config.toml
num_attention_heads = 4
hidden_act = "squared_leaky_relu"
optimizer = "cautious_adamw"
schedule = "wsd"
doc_mask = true
Each number is 128 + 32 x the weight over its row's rms, rounded and kept within 0 to 255. Layers, rows and columns count from 0. Numbers have three digits each. The size before them is the row's rms in percent of the matrix's.

# layer 3 MLP down (transposed), 448x128, rms 0.0517, rows 41-95, columns 0-127
086:103119124091132199079154114141150102069093155147117140140153149152133182156129181149132246174118142132096158192132157061127126169131112117126120104122183125087106100155104124096158141101171103097146079088113158065130167092096062119088091108135090126155143144169169161123056118107100104085160152113114145142084174176132086105139119149105100130107128113113096128115121111096133180080167
096:117124112087149127114132095136148073099119073091154089112141111173161034095161069127137110129116070155148136161108157138114175127174131116134158122163176106139104104108090079121125146140117130167057126125121109150149108097144167164060169155122116112082111097145099140150086103131072075166150125123161127069153162108092132180117090141111170092123130150124132075052062132175056084129158
099:127134175126155122077121145116130090109082101150169191136133134103159107081082113086148111137181160146119172142105123116129094116186088124083132136092132154078085129168102158157132082117110055072103148136235163160075133132143151161113091126131174125122102100105128147117109095115116104174086170150111121114089100108080139129159172128152145140211106104123230104146139112126093092086150
109:190145152118172155173084140152142143088116160140110121044139128128131175119095108186087095132056124103128091117099145162159179163166075054137155084080101130145107123113091137119136187166139152123093100163137191095077070138166107133138176122112098137121082036107114180106114122118127101182130142171154153116160104132130160108114083118092130163107167081078122143157107127150135111142155
093:125107133146156158129150101119114166117180154132075115112126140184102208052160143117093108119138129147184124123101086145183094074108154100088106089145149140180128143151134135128102096134147153099118011178178135124066162129146200120171119148116149086131097098123143092195132118029141107141139137126183130163120107085126132099114113089172167126154124125087123133111108137157161121126174
110:170119106131129154037155127070129118075176114025139140089127102109145181170140132096138159120130108151077167106116137107159146111112127074125065100156116103142146174107115142139108191156137141154095113114118087146083125127123138092152149182098118082129089150104170187090082103162116175128048115175136116086119085162143109149092124073138162143122154173062132146117077122110103093140124
105:167148164148150161162160157102117194120068167128173033070161142158117131097116147116173110119120128137100138133089122149124092083037173138184148140158130215146144094136161051127166195126078157123103137158166157114117145120106094126093143189141091171085139139170088176176127091113096134127130088135133115147140114131117134159093079171120144102129179128122152133116117109107174143110138
093:130106115093158182104159235107138123116109113175118138137155045097122146121096152122108180055103109118133168190121078136174163122177115169131118187148139174180132150062158138095202113134086122111159135180108118089110067133113097103126160124156086147155120126071117136140091143166099100131077142134118149113110125161071158153110161143140119106101134144119080117111121173149115058161136
101:125097137159107177016130144165122128137147120100169186153168092157086154107171150131117136174101128137144129113084156099120128153097112158081088108095131173097129126083101132137123124078065057104096098120162120099152171094147137134156154124128055131233148097096191094117139119183158131105140104106123102135097130081163085138112169097133120092137194126110071104144129147159126108107144
108:142148108083094110153129108105127119126117079125165107119121098175118142130155139151146128133166135135092093129137103178180101208131039112177151162129073075125069156125146158117115149167155108102138141119064136159122164141091184114160106166138125104091133122119093114181112161186071103165129156053151080105095119129120126138199165141106086089182090129118116084056174103154103087114155
101:106063110104145201133117141112132087105136135143112153099124094159128131096140166089143059147083106156162089123118086125099140122138136130140157133102165188145115126081102133106114140104226105085112145074153125086108121089173145116106093103112182126109169110152167144128136124130201145078156151115060078100148098072062114103133126136179069104191131111109184181150124138117167101162168
104:137146088123140121077112171127121136181085119149153084145087117119113113128123151156162117192182177060103130092135162115136162077170091098127112137153099117136187170116156104163120165114116140101120197070149109149142120149124088154153119099083130109181142091175083170112159177098126097210135116118092115145050038133153122134137125125105097121132125159064139156113134124139187088185102
115:146130116122149124127184057104129145099048165124123084089170125095173192112093091112099155097175083128139172151087115097127049137100171140133123119172109149118144145128139114084130121079113121170131155103184114177161169137063041142104142169053154155125134175112130166173113123104072127122107100143101154137138126130122114119102050155108113173098191108135110163137115155140167153146120
101:046110131116136119152134140082101068112136097120139097104086115128173129145116193095093118199156139154127047102146111080094133113085160135136096113099116094122103064184116152143099079108092133172147122086152187178124144158095091114122145169108147111096107122110148138174131148094135123207122131048101140159146069097113142170175118143082100144138191080142147111115159144120155071132099
101:078117098094120081127149117128108139103117206152178097141052127097152149150125192114105115169126164180111130105123096113163110097129139139125139159164214159102090122119112142136111139092111080187135124057170089141141200118145141112110196137149091169124065141130107149071148167176156099099153132142138167116109145103074143155116114150126156068144078167167085176118147148078142128168108
097:153097133185172113096188120162099150104083170190120181123092214216129186082158175115113134101121137110146113131124160119082081080101100160072110083162111158139175131110135075145139096128124176187190096095144141101127110132111075149093151084138174140127124073139125086112136123081141154139126154152143091118141115104097151112136137140143066150072085120128127170148148147110120146139074
106:093128180145086113175142149082123112166114134173187166155097180118119106107103118123117130106036098155139156106150116166124096125126067156137148209151142167158161107090092125142119107135124121165110182149130149121067119151088142168062088153146139134136131137117092074140120102141127090119151102097166129151118120157074048170094137172146195148141127111127029135109164123152143090180156
092:159151111118124170080136086107144146139118118107126066189138124148124078136191137061093065184108107114133124082124112117085094104090103104124176107106175119130145084125085160134100185115140193158104138117149076168111164092189118093062100112135108101154095116113143174142162119102159080157146104097050118145089134097112138170127160118149140168104154140175148165096164073139115089072166
111:139092155126080118173103176171118201164081093073188082144094137177130142137167177102191095160068105159109118097174122154069118099081113147095172078086157129144074122119122153178158142126093157124149122143118122104123152063142119137103160133171157128102141121076152145170139095116179130096179175141129113131173170161165102152111134142153130094170088153203122107154112131110128107120183
096:143147051063168098114139140129090116165184145150131079179117121156116075119142196137181157150117109083123127155147165114076107117149112201142151160147099107123120056082189111150187142158118110141161110068163092079123167113157101148177135147094116146147079131109162127107109103189145154098137112127145155111094148123108120187107088134097134173142153144135128100150139157188197104158074
106:142156103126143160157116130128143170104160179164110165157119130117100120130138150179127134133100061142172167146129115148122195102158123113110077016121133175142227141128120155116145146179068080162147153117107154101104098174120180055120177118148092141097095121102083127091169099113083130157126114163178155096124107118174126140110134143141078093159111127129114147074131093157123102115053
109:124123136090050118151120175154146189081118148083185109168168114128139066120122154207148094094153156125123096147137150160124144088152137156107187140157061107114144162155157149214153133108164160081092160166129151133118138149154119173123147139147139153142099075097124117112084110164179120079113144116175098110095142070162095159116176104159177166117087106123163136181083153117162177110110
083:161116131171129157112175131113136127087139164121157098142120074147151146155154148180116056162155094124169172102111128131093115153110108130087138129078060120200130123187145157152079125093137188077134112114116133095122125181128161134177173135088133109082099183143150162130109062109090109101137075136180158155128156091087108159079129076134117094137157190099157045088125109174090139121130
110:159132077197094184123080100134152119159129102180107158137127174074166158155140125128084093121115105150107099132090104150144131135127174116139083141220123107162089165130135139195121110171098123116112168153146100126143105187093153152178111149109115128117142172067116167103119178184055160104132131134068112100085100156120126097095056178131084081127092152131141198137158160117141132138143
110:125126094081085154102132175101196182172124137138163149187150154137163126151162125149139083073164121115151119156082137104157128149123103122113114141183152141150121120073131068167170062124153169190131102111105168138163067138133098131078084075127226070140119080150144162138093103134147130097101138161160164160163146138119128127110116093110141124092144141149189137165111150122129116181210
103:069133123159072221120121055097114076108113085158150088140142140108128129128173084130099143103218102147161101141107181137198127127167112093098119129164084106105134121123155093128100134121114099110134118129137106156120107154084120151136094109098139108118124163134139071159105147151116149128098127114172118074165127142188081165075063144127094114188103090115219134081131096127093109094174
120:129176100103123194222105157092117058159132147132133183095064144098099172090113120101115153080165146166147158112113147133153128094114117098106153161187168127122154130131136110127164142090156150091082135131094148095142153167130138194156111145185138083145147052145142124100149139152177137179168091091106087123088124115084164117114231117159116147161136121112119154132167100132069115109142
108:112135087126060158159102141054135140166146139107082140135156141142124130089165137128163143110149099112137100112160087115131112181111128081100177141128101126127165166141162099112117059088174141154137105118120053111162103120118103150104063111092180155047188159102118041186137111093121066152139103071117089115132172115116147090137163127125057148096142140150132155136168163134188162128140
101:140137121066214165154154110179170068132174126159120151172087067098147100098097093156106145107091204122097108137099123168079158134123123147119181117182138141182149141201082146063073113163136078101119099105124125107158123114155129071108119131129112129123089092101134130087126079134134135125106158131084106152109118151168130122111078095150136050138112126091126122113120143079137173074180
107:084182216147151136199167092082138160081080153119118112086165143142078151124126185151174149130064141097124126148117140136076104152110090139143167154159089128122103133143119084126140156168132123125107221096136079152141136124077065079168165103157135080168091117170122130162156152068116172144116122083101088121129136091073156132156112103154078132152105174128110154097135130137101168134094
100:124164147127136154119151141092173113134189160090113119085090154116121075140123105163152154135102143079097115130090181150086113151151145186138090152112103140115147150155102123169100111146140145148093130129139111123094145099060107114158161068209194121102195214140153097093079161127123097135077148080162105083149182146105115146159129125106155166141100141144126093116166098085116236124119
089:153140125098157131138125176148141107127157100102119126192113151134155184112120143173161054096155082142145109087091149075147136150065080181087172175108130130161085102116144173161118151166136127168141197106079164115160104147138109115171130142124054113148135161157157082127127105156143142194130115151163147089161112144120176071118108080101197090126179137100134052108083102133121095090116
101:150102155116160100105141196130076101117155100109112125169144082159128150136131206135149242175135101142189091143182144160120163130130158199139136115154163115091119146099064144103178096133136118165158122104098135114156086185144092128112136101033121132108132129171168100078118079146121110173124070110159105173144138134139118143130132154071131109142160131109065174115158134113127099161144
095:095102156139136099122125168191162136134129113127156059149166154208146121170163097136124096102122104107074180117135104117134198142104087108145054160209154130181088104147113134101122125159191102141135150158102122110107138150146150140105099061126124122165092144142029121112118112158162169017095089121114120135156159180141117150124168112149155169103119138103122122120144158171140122157122
096:144152094132091131108114074070073065102109108114120059123207140159148102176138142118062154133107090131140089114158080127156156132165144086123130116109139149150214146164184130087150120105086166082141175149171052101153143141190136111094139126112190131101102132168084100098083117155136184158116101140132111135107144131139089137094082124103112137175140147184112146118150094104081139178106
097:141145111124205177116147163137118134113127102171092093157153062137127090159113146095095101118131158074148171143092141136127155095156134187096181152108134137174091125123144126091120146112113142062031122079121157139115139211159117151136150097117069114165142135140138155062167133124170169102130138154129172172133106075057095158136137128092154167179145114145140155117158186176101122104077
108:133084110118090123094132088133120109090138172121121144092109109160208156129138155139093116148126139135143130192192133149103163118112124169081192113119121083190166091137148173119051161130154114060099133095204109118145170100134156204172103116128151117167106145132090116139123114134113149187081082155124083059139084130146141127172166104157106173143190121146114139116063140114171143153111
107:116118213144153087106120112148123088108099193153129183144142132159126132097096049142093104139078133111105173081098156166110145178106181083135143132221175078129125093069065146117109145128122181105118110141106123074122101174115118115124171202072135135145138217091100111102119130127095088107132158103090181142125132152116104135090117114119112082162108152125092108098113120111134138083127
093:108152105118094103159154073134163112115119214100139123101109165127125083154143134173150054130124115096144162207106072119106123115138092133118176088150140161123180122175162117084173102093140102143104139170128117146178081107099108144129155138152190113139045130101170088140172127084194181143107174152140128142068126175123116164086128159097115133164100148119072094146171099161150105099166
110:068055097061156076108130134188117119109087155149151096148069120149156097096114071135128120123097148107130162175124096123119119094154138184060117131169149115124179112127110092156097147098144105167165130149149160082128174113129130102100145140149119159116121187090136162024072115171124109093128144088055097110084120143082129110099161102120128178138212101103101129119098152119118152136114
101:115112146129131124158120106164088053164163076087077087175139167127156148136107120141125120136135172132122203121147135100109115113143210191163109129144065124161185093109165204165165114104082086139125199155059121134123133149114111118161185175112057103159114150167148114185099123149118167128093160143128076135168164117120144095079106129129153115084105103101112149137136126172131142128083
108:104183079142130093098068154089109125109089161093108180179114145053134111110138151114112126164185096147132127131122126111075115098158085136085100193177174152094140105149150108157114132159130152123084178115072137094114160188088170169066140148081119092136159081150104129066108108138108105148142167134141110161100165133131169117166169067130103183163163115104129175097183131158135088156147
107:125108154152150156111099176156128150190108121155157122151116150108103094139105159198105112137042099095144163093126165113157155095160101102135210138139121176055151115183152099128133090115178124110107142088103136145128099143102125103066157123089147114105084109128104162172141173229214152114165153119148112123136143080092112106125090139148171113097169121123176107150183185127117134148136
111:123112106170138199097135150136110099113088189155217129092163159138076120093099119117077167127126144144127140144132117090125114121113099116084137133090103147112176150154125104165069079126056136139116090140121090090149146133202120087180109147172068136178154155152155113121105166152136113150082157114125115103137122137094070099117125121085149145201164101171132085155175157170151078124205
095:129143147136184159096166097146118139082158090142109127106066112103151109111110151135170137130148217125107074130138176182097078123094221124125112146173158166119119121137136139182158101123061151114076120206160099183108133153088172077128143112159162148097181154117053147125116096097125121131092069170119112075141090140088119163154088150108112149111135140092107139127151150117170119158093
111:104076112204067132080180178110124072133099069126172046147110122134122084175130136127156151111138110107161111081092120162113162124120141133083130091123152136098151119177175144137098138176127115140107163141125162144122083110145118074120174103120149177081130091081133116136078122144129163186096095112138110128102137220064125163112103093137143170103141085076177092110166168112122106154168
099:098161125193102139126139076101142078106150112116189153041138109117116198147106182183106131200128151114077134127122152163060165138137100121120117132171135183114100153105128091193129057155111114140138114117173152111111109152170165122127134134103113125167172201109127142075128141176150120113110100163091124107135116098170111135116185174117174134150146144143097113095134173189144167178174
097:103097123169105147123139130160099190091108151129097136154188136120099085145174085149110087159123138151196102141141084184132112075168144190118152133159120148161108085158213112140172055114126153132165108112138105099169094151155180115155096103164166123099123113132194090168134154156136136157122155112141127204169188200177128096105156159138136089166122143123144190106140130132142159091145
095:084124161146140137182129129109159166198091141240065072154121154162112182129179157125112159100126152144122149118123069134140064127096118189080141122142118160102111112116126094103060169120112136154126102133140095153094143117115125138110092092068113081110161114118096144156125096156129164179128128160123080089156206190138094152137124196146148116140142159100136167092111110124087154115174
062:150134131118159118076177091122143125087169084127108090135140171117072142134083153163028143118119116137109129106133119116105054120089111134101159130174168154119102106091168104132102068117111125141171154110103099155151070082147185118145115098075102080196144146151103152180181083129142127171113091073127154116124114086156164169120124111133051161144134177088183171117162146125164105110154
101:097100193138127133119128185133151126034085126123144178090146092096132122114185182191091164092128137094138093098158122118179130142055142133130172137142123168187133116112161185132165115116139127114111121121106102157063111113158095140087156127164141134114162068155160093061116105129164195134069118112142171107195153126088140141108062117115146147158133148102129111074097135110181159128159
104:083124143113149155075151101127133152111148158089115137079131116154122185103175071206198087132109199165130116094146113153126080116195076052103140143113142125184113117089142099134144127129159075131157102069186143158103153140164087126142134134160155155113125101096112115157121077102115168156187117160152147117089182110161113128126159138113119178152162153124097185150154077131097154135194
067:125201099141187126102188098116111173139112071168176137050104131115186144166164106118121131116092141102148125159141151172178117071196104106140094121099144090197124127134132080136076118100084093138086162126126102114126147145125128189146113101152147163089113131167148164094188148128191062151101179087126124113104133104142026129136137129111110131144125114141122172160091150115108096118097
094:106141141155125160088186133137129096098099151130119089160091106079110122137108105078125153146173085139134174164168119143119128128155118119079166176077190141205071119103169134191161097097076146143129104086114102144147150085201154189122145142153144117118140157119099178119066123082158115132179191084050103155129156148127095143136144080144106162094101119141105088114144121166094186137154
109:134127144142103114119147180087142152094133123106134067134109181121140129145141151157149144104094145130121122167144141156112154148087083131150132139099115138136120112145088076088160150110116080126056097174116116185102151096131106082122090109156067188139139078139106121190117117202213080159182136134159066133191121139107079095148140162077087083159122136159193135080132171158164087157095
# layer 3 MLP up, 448x128, rms 0.0694, rows 42-95, columns 0-127
096:154113137084118165151108115132111150138112180098212143119118137154154169120074149115119197099183077081095122116129128132193122141144196181162113153118052179144177107138182143098091146187124097181195111177110101150103119116128113166166162139106140111103157093154186128102152088102166127160097070136114128150158148163093078115089122113147111144119119104153099152131132126142155207135092
099:171124141088135081144161121128110135120132165112142142122158128164146051103163074131181121120145100168144171104101126200179088098092180147134090122175082128082137146144163127101147107113154151108149130115154116110142069132165089166122075080108142124066125186198144134139091161162185125158172133141143163140129159071091157125169106085116086153109132143140108104130079134128190050152191
110:087138115159143092125106114108141088161095145124099169133173167109114161093167121133133123120191162137165172093114171123062113123126099108125117152117168092157124168085127043128129102101143071144131149113112117145175144156162134131183203172116195143172141140082176092111165135108104144090071135101098095166199126086110118171131176187179101097119163137107137176133134078133074155155167
091:110143168142071029099113170112162139150127101155166125098136106129124109206060115105128134121106095159117085168097085094098115156120108152124133089077135180119112127112106113115177141101093157140140192102117079054154152149177148139071140130102107157096209111185122145078141159130122150133124124102146140109155151187176101152129122117097131191098171098167178080104122146077111123125149
109:031138187185116141121141117162167137124154182135182157094169158105142165094149123123101120105184087149060088169105131148168148103127119164123140151135130101167121080154101067117095123101106121098188152164125149153093124117132082108137113156123153111133144126163061088123168152121106072109157177155106141143128166106101153058150177124152129125074080160120157091090145118166210166116145
105:161170128162143165130195133142188119091027146111145087092118134158111159124095126114167156098101125134124163154098111100084109154104152143165153188178132135179144119148151118120157097167051186094040138172180105096058150112147063153089090162121090143093141132127094148141124104135155148151132117148097062096080134114127121113081073125154170154109133109118126092106101106123167105130134
094:156198174162122145170177132145130166106117148078112187148142140148188156187156143123094176177086116184141125119135097203142102087104153161092107196163109160133127149160128113127142099109138155188155099192135124118104069081149148132134131129178168171113102115146098190116103145170210126154086135123137120154100107107140095131161109192115160124103151087112085139103066106162127141149135
093:139079144168117151154088092111098072154086139106142143168102085190117096175127150135183118105169139139135133122091113097061124116091094099103074106131130120101100126110052096197131135106101120103115162106084229099077156070150140167140143160119089130147121122179128157119145144141117136098087086115095143172088184197165128102102107184136144151094101156162154186140133141146153166122144
111:164135118093114160137160131071138079199115103107107110127087072111103078112099112071158089146093159159137177144118138105168140092158155120141166138107102128113094124127113152084094099113062135141090153119104216148146077141047069124103094135166139100135134106158131088122084111105125185132137102155084102085109098187105144167124089084183122161157101092108037151121134098131159144111126
100:170115122176117129051160150161131179103128150148118084126082074120193092158137122120078169097099154058150107142113129145147157135162175133074182157130143089225145084147173146156148121120068086141117144105115173102106118178136144119156180121149087128155093114134122156124104104162130144146121155147151131126059111112122101080109172117193103150084100178098170124116127180121077153102086
110:134102134120168187100054140140089170163112119065167117105160127094124153155120136152141137084151119112110173134110111110108086134134068109143108106118103135165105235166087082157168083129161060146097082125083123089078094094119164105113100163093142213115145103056127122102159140186153118098125112159115092081122166154138159095084096093085113121106105142118142144165180143123109137120105
114:145157135137126147126163174139149164126098143082113180098172107109086116146144072107101160111121075098130110111041140046092087195150128093084154125127146160185092133160096122129134127168131147144071138166127082122115158135139152157156066108094124091116146127101112125167120127105129138193147115128058081089074102137172106156085079124086150105089179143138136139178104072094119063115158
098:131154154137079147098124140106075091087103108160156108143119104139167141139117140121151116072088168106139187126153140186182163108091124087113139153091095150121141126047179132105190172200128156201104164102086100115175091175134140124114137146155141140109154112162072146079121077168096140117119170123114120109085041165165101095131168098137101076154071138147154105173111120112131131143088
100:151122106104131150080142173120097103115099084124102114103106122129121142120124161103109163084118163122154102147133108144033118114095103131085087082150148137110148177136155161090157146134144174182157109155080110106071111130150101120093110121098160111082068124053220138136124150178193130169146117142123112111127129159111117144101205082143172103145125145123127084177091164058175131050139
103:153136110079144085152055125156101111106146130117137134139185106124146132084143111131180174088157141174133128143141168105131136140150147085163142176151060112105134204161110133102167109107126110116104107180096054162050122133147123118091085103154131150171221142085150105157186138134167180170162119171095164129108131144143132140088105172079153153085122118143198127153128127076159142100154
110:181149121116121069081147155125116167153137092141156062123183087160092125126155095138104099153109153103133178163115155097065085097135158106120144101115174105084121091118196141112094134161206100119152116120189144124132089062094167124116116086096140151119120130120084196166051171166112155118096128183102132104164111153109144073118118162071135140093109120166148124133126204127161093135109
088:144116094178145171130090133076123084192130110077113126127170145116095118104080114126096135143122048112089095190142093118143160175210144140072153175144120146111063147114134131126115077090122172130104083141059109136083159144151140160139098124147091091118089106161160090110113095101188166108135107086118134130129075157171134136112128126141116139159155115166116039131113157149140097160207
109:138161111147118079104129109067098114170116198138122139116156116097138163126146139101097128121154125126099154142130058063163079125120146157187085145138107105129065137100153132091107148144197162087163081080112122093135126153144133129176135183087176122142096120111052133093118167129111152226149110148085167106172098054124112129071082168113192159127156150143114148154139171140124127152110
096:106136157104112120166118111140115103091095183146107111090169117098105079156095185067120118140115137087074128129102157095157133125074141121145154110095092160159134150138106110128139139129064157115162141140086160190082123119114159174136110139156134160101193109099043080131117127136112091119137133134146145137115165114155173067098149088181111132168134070113216095107113174050200116165097
102:160182085122153125081108197101196139140138135090137120105050122191113124125116102184138123082150083113129124107125069136102143166157152104109142094164087119073137147162160104117128096074089121151092120146110100106177171165093091107063140077051149126085137140131128165095086087120152147097136139145115127103170143144112085106070115088140081178141074110103093133139165129185110152167154
109:096134134143178149116063098121154096128145129088137141056138138146119156088146094086152150116113085173127227089089171080144176115157106164165069092122117114128116092120097110068114152121134130171129120144159138076167092066117117097146171092070128088082087173144091131132149128120134101175122107115135137074177119140074084171109154127076052083122118119098141141128155097185137124151123
081:130119112102108179123115082184116127089119142125113124205116078094134132126084132109131182096102133088149142095108087106146078127192140150121109128100180098152125061106114181191107092154133173191108133142144131231133134108104146124158157125152175049115104136144110107095127148111171112172177141103093114162077116100126166130143119109148130123189139173146064166163105100104154160089078
113:110164116131061159129081119161150185152123181185156173119144093123123154125107136131091135123112090175106102091120085124122088124171148118050175162165145163113171110144145093173160094068179137150116095144109157092178113104147144121158082113139128207109077182154107122141056126184089117087126162145096108140123073152145128101131141136140091206117103081149108132146084106194136118126114
113:146133098095149147147116103115096088189161144149075177098089117104094143099089102148158129134148083128110155100196096083070105100151110099119144070198114082136100137187173135089121163109061128121077061148107098140183178112104160123144176113096148130136191131087126097143130152097075087120117142143123134133164100113123162150178138199177063141111125134111170113158137122179158159128120
098:117132133139178120173122118183130115142094152089133113075136118143148087158106149114131108091165143153111175125091050175182134094130149161152202119122118134093125128052097126151203111135123071130137204183140145141181106124172111156136104109211163124174096151163122107122156139159151127093127118119123158169111162081099137154195178130144089178151110120125124073161098097141129061105152
123:109114138084186151170094150157101116143120168088135113114145197147149125118124135115078192105148112129147119101091081147139116109128067115106090087145175161143179039150096140109155108105172139070115133107139169148121135137226153151145156075098136173087101197127177155138108092112111083140154101202125139111140114139147155119139071112132121136075114115120101139158140138156199168067127
115:100150109096092155144144132072109217120112123182086096125144178132159165137171138178106085112138126098173118180173086136047094113148134121104106129158152103147133110150194140084135145093170113127096143147192112139103138132123172152107138138085154075144132161129116135091149144094069114145127151095148114176106173123153139130138107151118084123040070129107194138167082166092135146094059
095:199141140072099067104066167124118153169080151185125102139179123159124092121079124106133132123129091106145126136148093105127102134119149165149107093056134105073122105178116098133163104111094152096162131120156156177123158164133078114110127091040169093183162144164109162111092103122081097152151149166152060139099144055120116094083141081134099166151104083152146151130131164162128078127152
111:181164147152079124106154156135105156136139066181081165133070140195101127176127126218142118157085152161149122083179119129202058097167147167164116062077114073121138087100123180156080100105085167102154137144126155146179116143088135139118184183166107141136164100146118156101109121169082136133125100133124097146107125122143121128108106109121120089112091129155121102130107128131148105207100
103:116130150110189102170126116069119146145120082171100053131185185142147133054190112121103069147184071153159116172137136144086177127107107110150095089151141070171161113067141101130165101117130150173092164085149180121133122192081153165120157089143155074150154110170129121175125178110086080077122149100122142115101125134166169126127144121141115125103141143145173135087140163103150106143096
088:086188113079147079152148087160169107194178170113142099072128103125101087072063182124136147115135140080080117187170146058167169115073150084105173173094176135132173152175140110120118107125130123144119154121090160145130114134069117147127127123145165148133151104106157084083115134075114191074114113083109145130109143108131142162111102072139099138108114173105161130117151195128120133121179
104:184072187178142144085165127100134129174120087088143091145125088118186180189128109128111100102161161121115173120090082136098150124107187104109074131120096135159127127117137136146145146122117137193103145089129070134163107126143146163159123057103106114145105136127140114124075201125117108103100064168119082149146185168103095185129180188103134123120182181155097126138092084126066151128130
095:152160148095128104098126155060127117163058178157142148137117124071142157043105177151109144117172048143181109175115196169107071154107134096110114126123132122134143127167109132172155158141143175132116116086132112160133122204160135159138153167146170073101152096105180152107201157080107120147117195140116111130132067086164145150096080149125122132165144083134142124139098120117104095120087
098:087133139184081062106123130119180094140185109164142176098124136154165159169144144160117114177090052104120110158134135161107103143090099084125061113144123083113177106121105122120093139122132126063104118111159079140094112109142095122113208172082065145162059136101113124100132073071075078154152060141123124088136154104109110113112133117105110155063127087120151099104129121151152120167091
101:059103155147139092154149092133130116109059110101187153138169255116149184108105146139151159112116191151115177104156111069139077163138107132119074080137100150107158089141077079098127120114170177174111108142120126130098119094124149124090101153119169153096175147128104099180098161135135132147136108102109109047115144122083124185123126132172146131153136092096165181116136109179122156127128
105:187147131112137125174149110113106116158121120169107134127137159104120111109088129183179096097163157042177069159115151131041083106168139126169166083110183144141116134125102111144187129097079086089120169166089141116088146150122095157154122129135158124086179066138161081124074110138152134147113173124087110143132135129136091134177135142126148132084090072069126138133206087118137132132202
110:191153073148081155094176169153130106165125145151110135088142142093116121115075143140155126131152166180157126139130140078141108085153124169104141109120095153109132138147205116120176159101163134197098097109201123147141096063165160152060125066129138098103145133137166161131102108150155180157146121158170098094127065125125149101098143146065126107144149083200067126137128115116176077155171
097:095138096137148132152136160154094150162074113164077113150168135071140002108118077130155131089164129114149120155148186186118109079138177171082102161155087130155141109140211141134156113142113131091107141121139119095101107136122166126098085149104122121180129084145168125149150155162085133095055062098124115121132163161106140177127136186173119098115118084109160110088092185137105137105123
113:069115136081129094121156135134113104159138148137136068097176076111137084134151152167101122105173129106117200157164161081145134132117138118149103109151131088103105116135103177119162059135046185137182183125132111153161160155101130119136085151146117098087174096082153145198145134175099158168160145125079171088204135092153140165134129096077158081140132156144173136118146109150180153074118
103:188097158116088155095108136119106207140087111128098139115103135108131128140066097107123118109134128054163140132064112162102127182139117057072160172153149167106118097129148104149107187138138183149153098188133096129164126099068105115164080085116117154082100102088112152150154124141138133140116137152118099110119083202086109183178070090179168138102127138124105161129124147111104057169149
104:112105126176163181088121077111158100146195155112171115135165117143153107159111115135123112057149097088110134080129113154181052113123105106127111087136118137083177091103133161062134078146096113159121100151122136146113158141140142110103172106106171210136147155157132129191059123129116115145138123136093139135132131149106111117118110185108098170094090140065083179204139117143166186156059
108:187193097119157110142139179142183157143162131190134133075151191084143183142122151150166115095108109143126120116195110079123097094165110136115140113138081079090157100070105136034180128132096100131127129162142113111117130137148142082041185174099139152100064109115160173119125104126159090126188142158103151089123099127080140123129140137084161153098087161113126162120130111136082140148156
104:073121158149070133193154150111121137135135142109116182154131097105178101163091132143173136111200159127144145113141175189122091127132101078112066136208133111082176136131116135146132134117084141081124085147128148088084097096132152146110091117195104141136130105085109134090153026145148106101150102148143096087163122151153097168132116198131181133097087111129113151102109114213117151090108
096:111185142124140090169204157126130069090072163098145128150147165139134121130088138151163145160123154145126095134109131185145169115120135121170144139189172121121144112096125142091138077189080163063112143147177148178098139179161069139088186122125116089089146111115067121105132159104147135168175088089138135156048132128055098166138111133150094138074129090175111103142098116145157072127117
117:147126074174093106064150195119106123154080122183080095184158101081150122205080117168105137145122058139162098136140150126094100140169147100115106080168141139171141110181165132075151128155176086136129116152167106129123129148120066129120113079138110174164111067118140125145134152123122116190087094128149116162158149171074149104094099151098120139113172163083106156134185118145165087172097
085:155158158180071079069132168157124147103110119181189205115153113128122159164057132155172139107073175149135108120095090157081127181140095098097098111105127123121144149157132096156127108081175101083126131152124155126101065138099139136113111126073093112158073119096155153098095124165124155110125135187130125112147119195165147128169169182167121097136058121091120116089136131181161076099097
097:154100159071073176133135091130161120134115111061131120091161142081127153139049100103097159153129124159114113120109096112143158191067124043123087118119127123110147160089072140119133137099148177086147118146123085135113140114084097205180128103084121158159178088137097188115084120102168098192138134103109126128137110156043092158165107148162141192156133147147143117137118125114153082086125
095:086148128139102128106079121176146110135086159062130143136148129170150192158117087097158094112191093112161119158149102102113154146141137103167171178127127110126171153124125129144133101163182147064164153098098133134143139130064098128149125162104170157174137152197117162088133120142155079144163128113093181116138122039184190179142065133092067160092141131104136180180111138129072116129128
057:125140086126145139150087071180137079182156179115084149162097140150162119091124131148150103121141095139138145088160098159175168121152117050185195129140052137113160173103128136136146076079138095138119168116101109097152094118149145134081092119107147167174166116161136109117162113164113115122040125134115188200064133094145105135100067115152084167140119146084144159119093158101120104151104
099:121135088081065150181155137189107083177165131152107184141082104082097137165082127128152122103137116169126093131108074147187123117183143127128132083170085130094113128087143180107123141103166094174171111172141148107189140095128153127157106087166079165165104100138086130113182180107136153162175091194126121141113123131133150144118132191076149174147176147159074138142132166102103113079119
094:115147157078107144113142103144179128095154142041131051141152143166099134220097159133141173110147134123123097122102128133101098149183110139148139157111083174090154114135087111089151138145103154171144105171159131113162159117128120159118188113151140155100106150144044122107057180097141071165179151162138117121112086142180106125120145147141101205160175134174135125125099080119106080089165
060:133114133149098194103158170101132054108070140091100098112082155197129100120134177104172159145147133116093130112128091104103149150113070182142130171112109124114140107166122116130124127133068136187087139075108161201082145119139127105114093151051097111075125165116066130130178107116084108096132104179119171122161135164160126143104144161155061142150102095111157093137150076113108199160130
095:173167076167087162095128146165137097131149132160107172135155098132155134118124088170128071066159132141107150105135133170154137070126152161099133107060058090115155174161165119139123129024111178138094114140138124085134108131102098109073145072113114157153165107128121166159170085144130097142060114124149102105148125131128149138082161112170101082147080083082171189186113107109149128092109
108:073131116155143138147084164123174156185145170112165134097162104059165109138102143154145179155184117170118147103120099128096123104127127126159114097143133131109151204122124135087178179165162124173147175152048122118177130150049117170160176097145159112158158132137162099163143159087108109103137083108134134131131183101120178185152162153070124199113197132181137129139163142145113133119157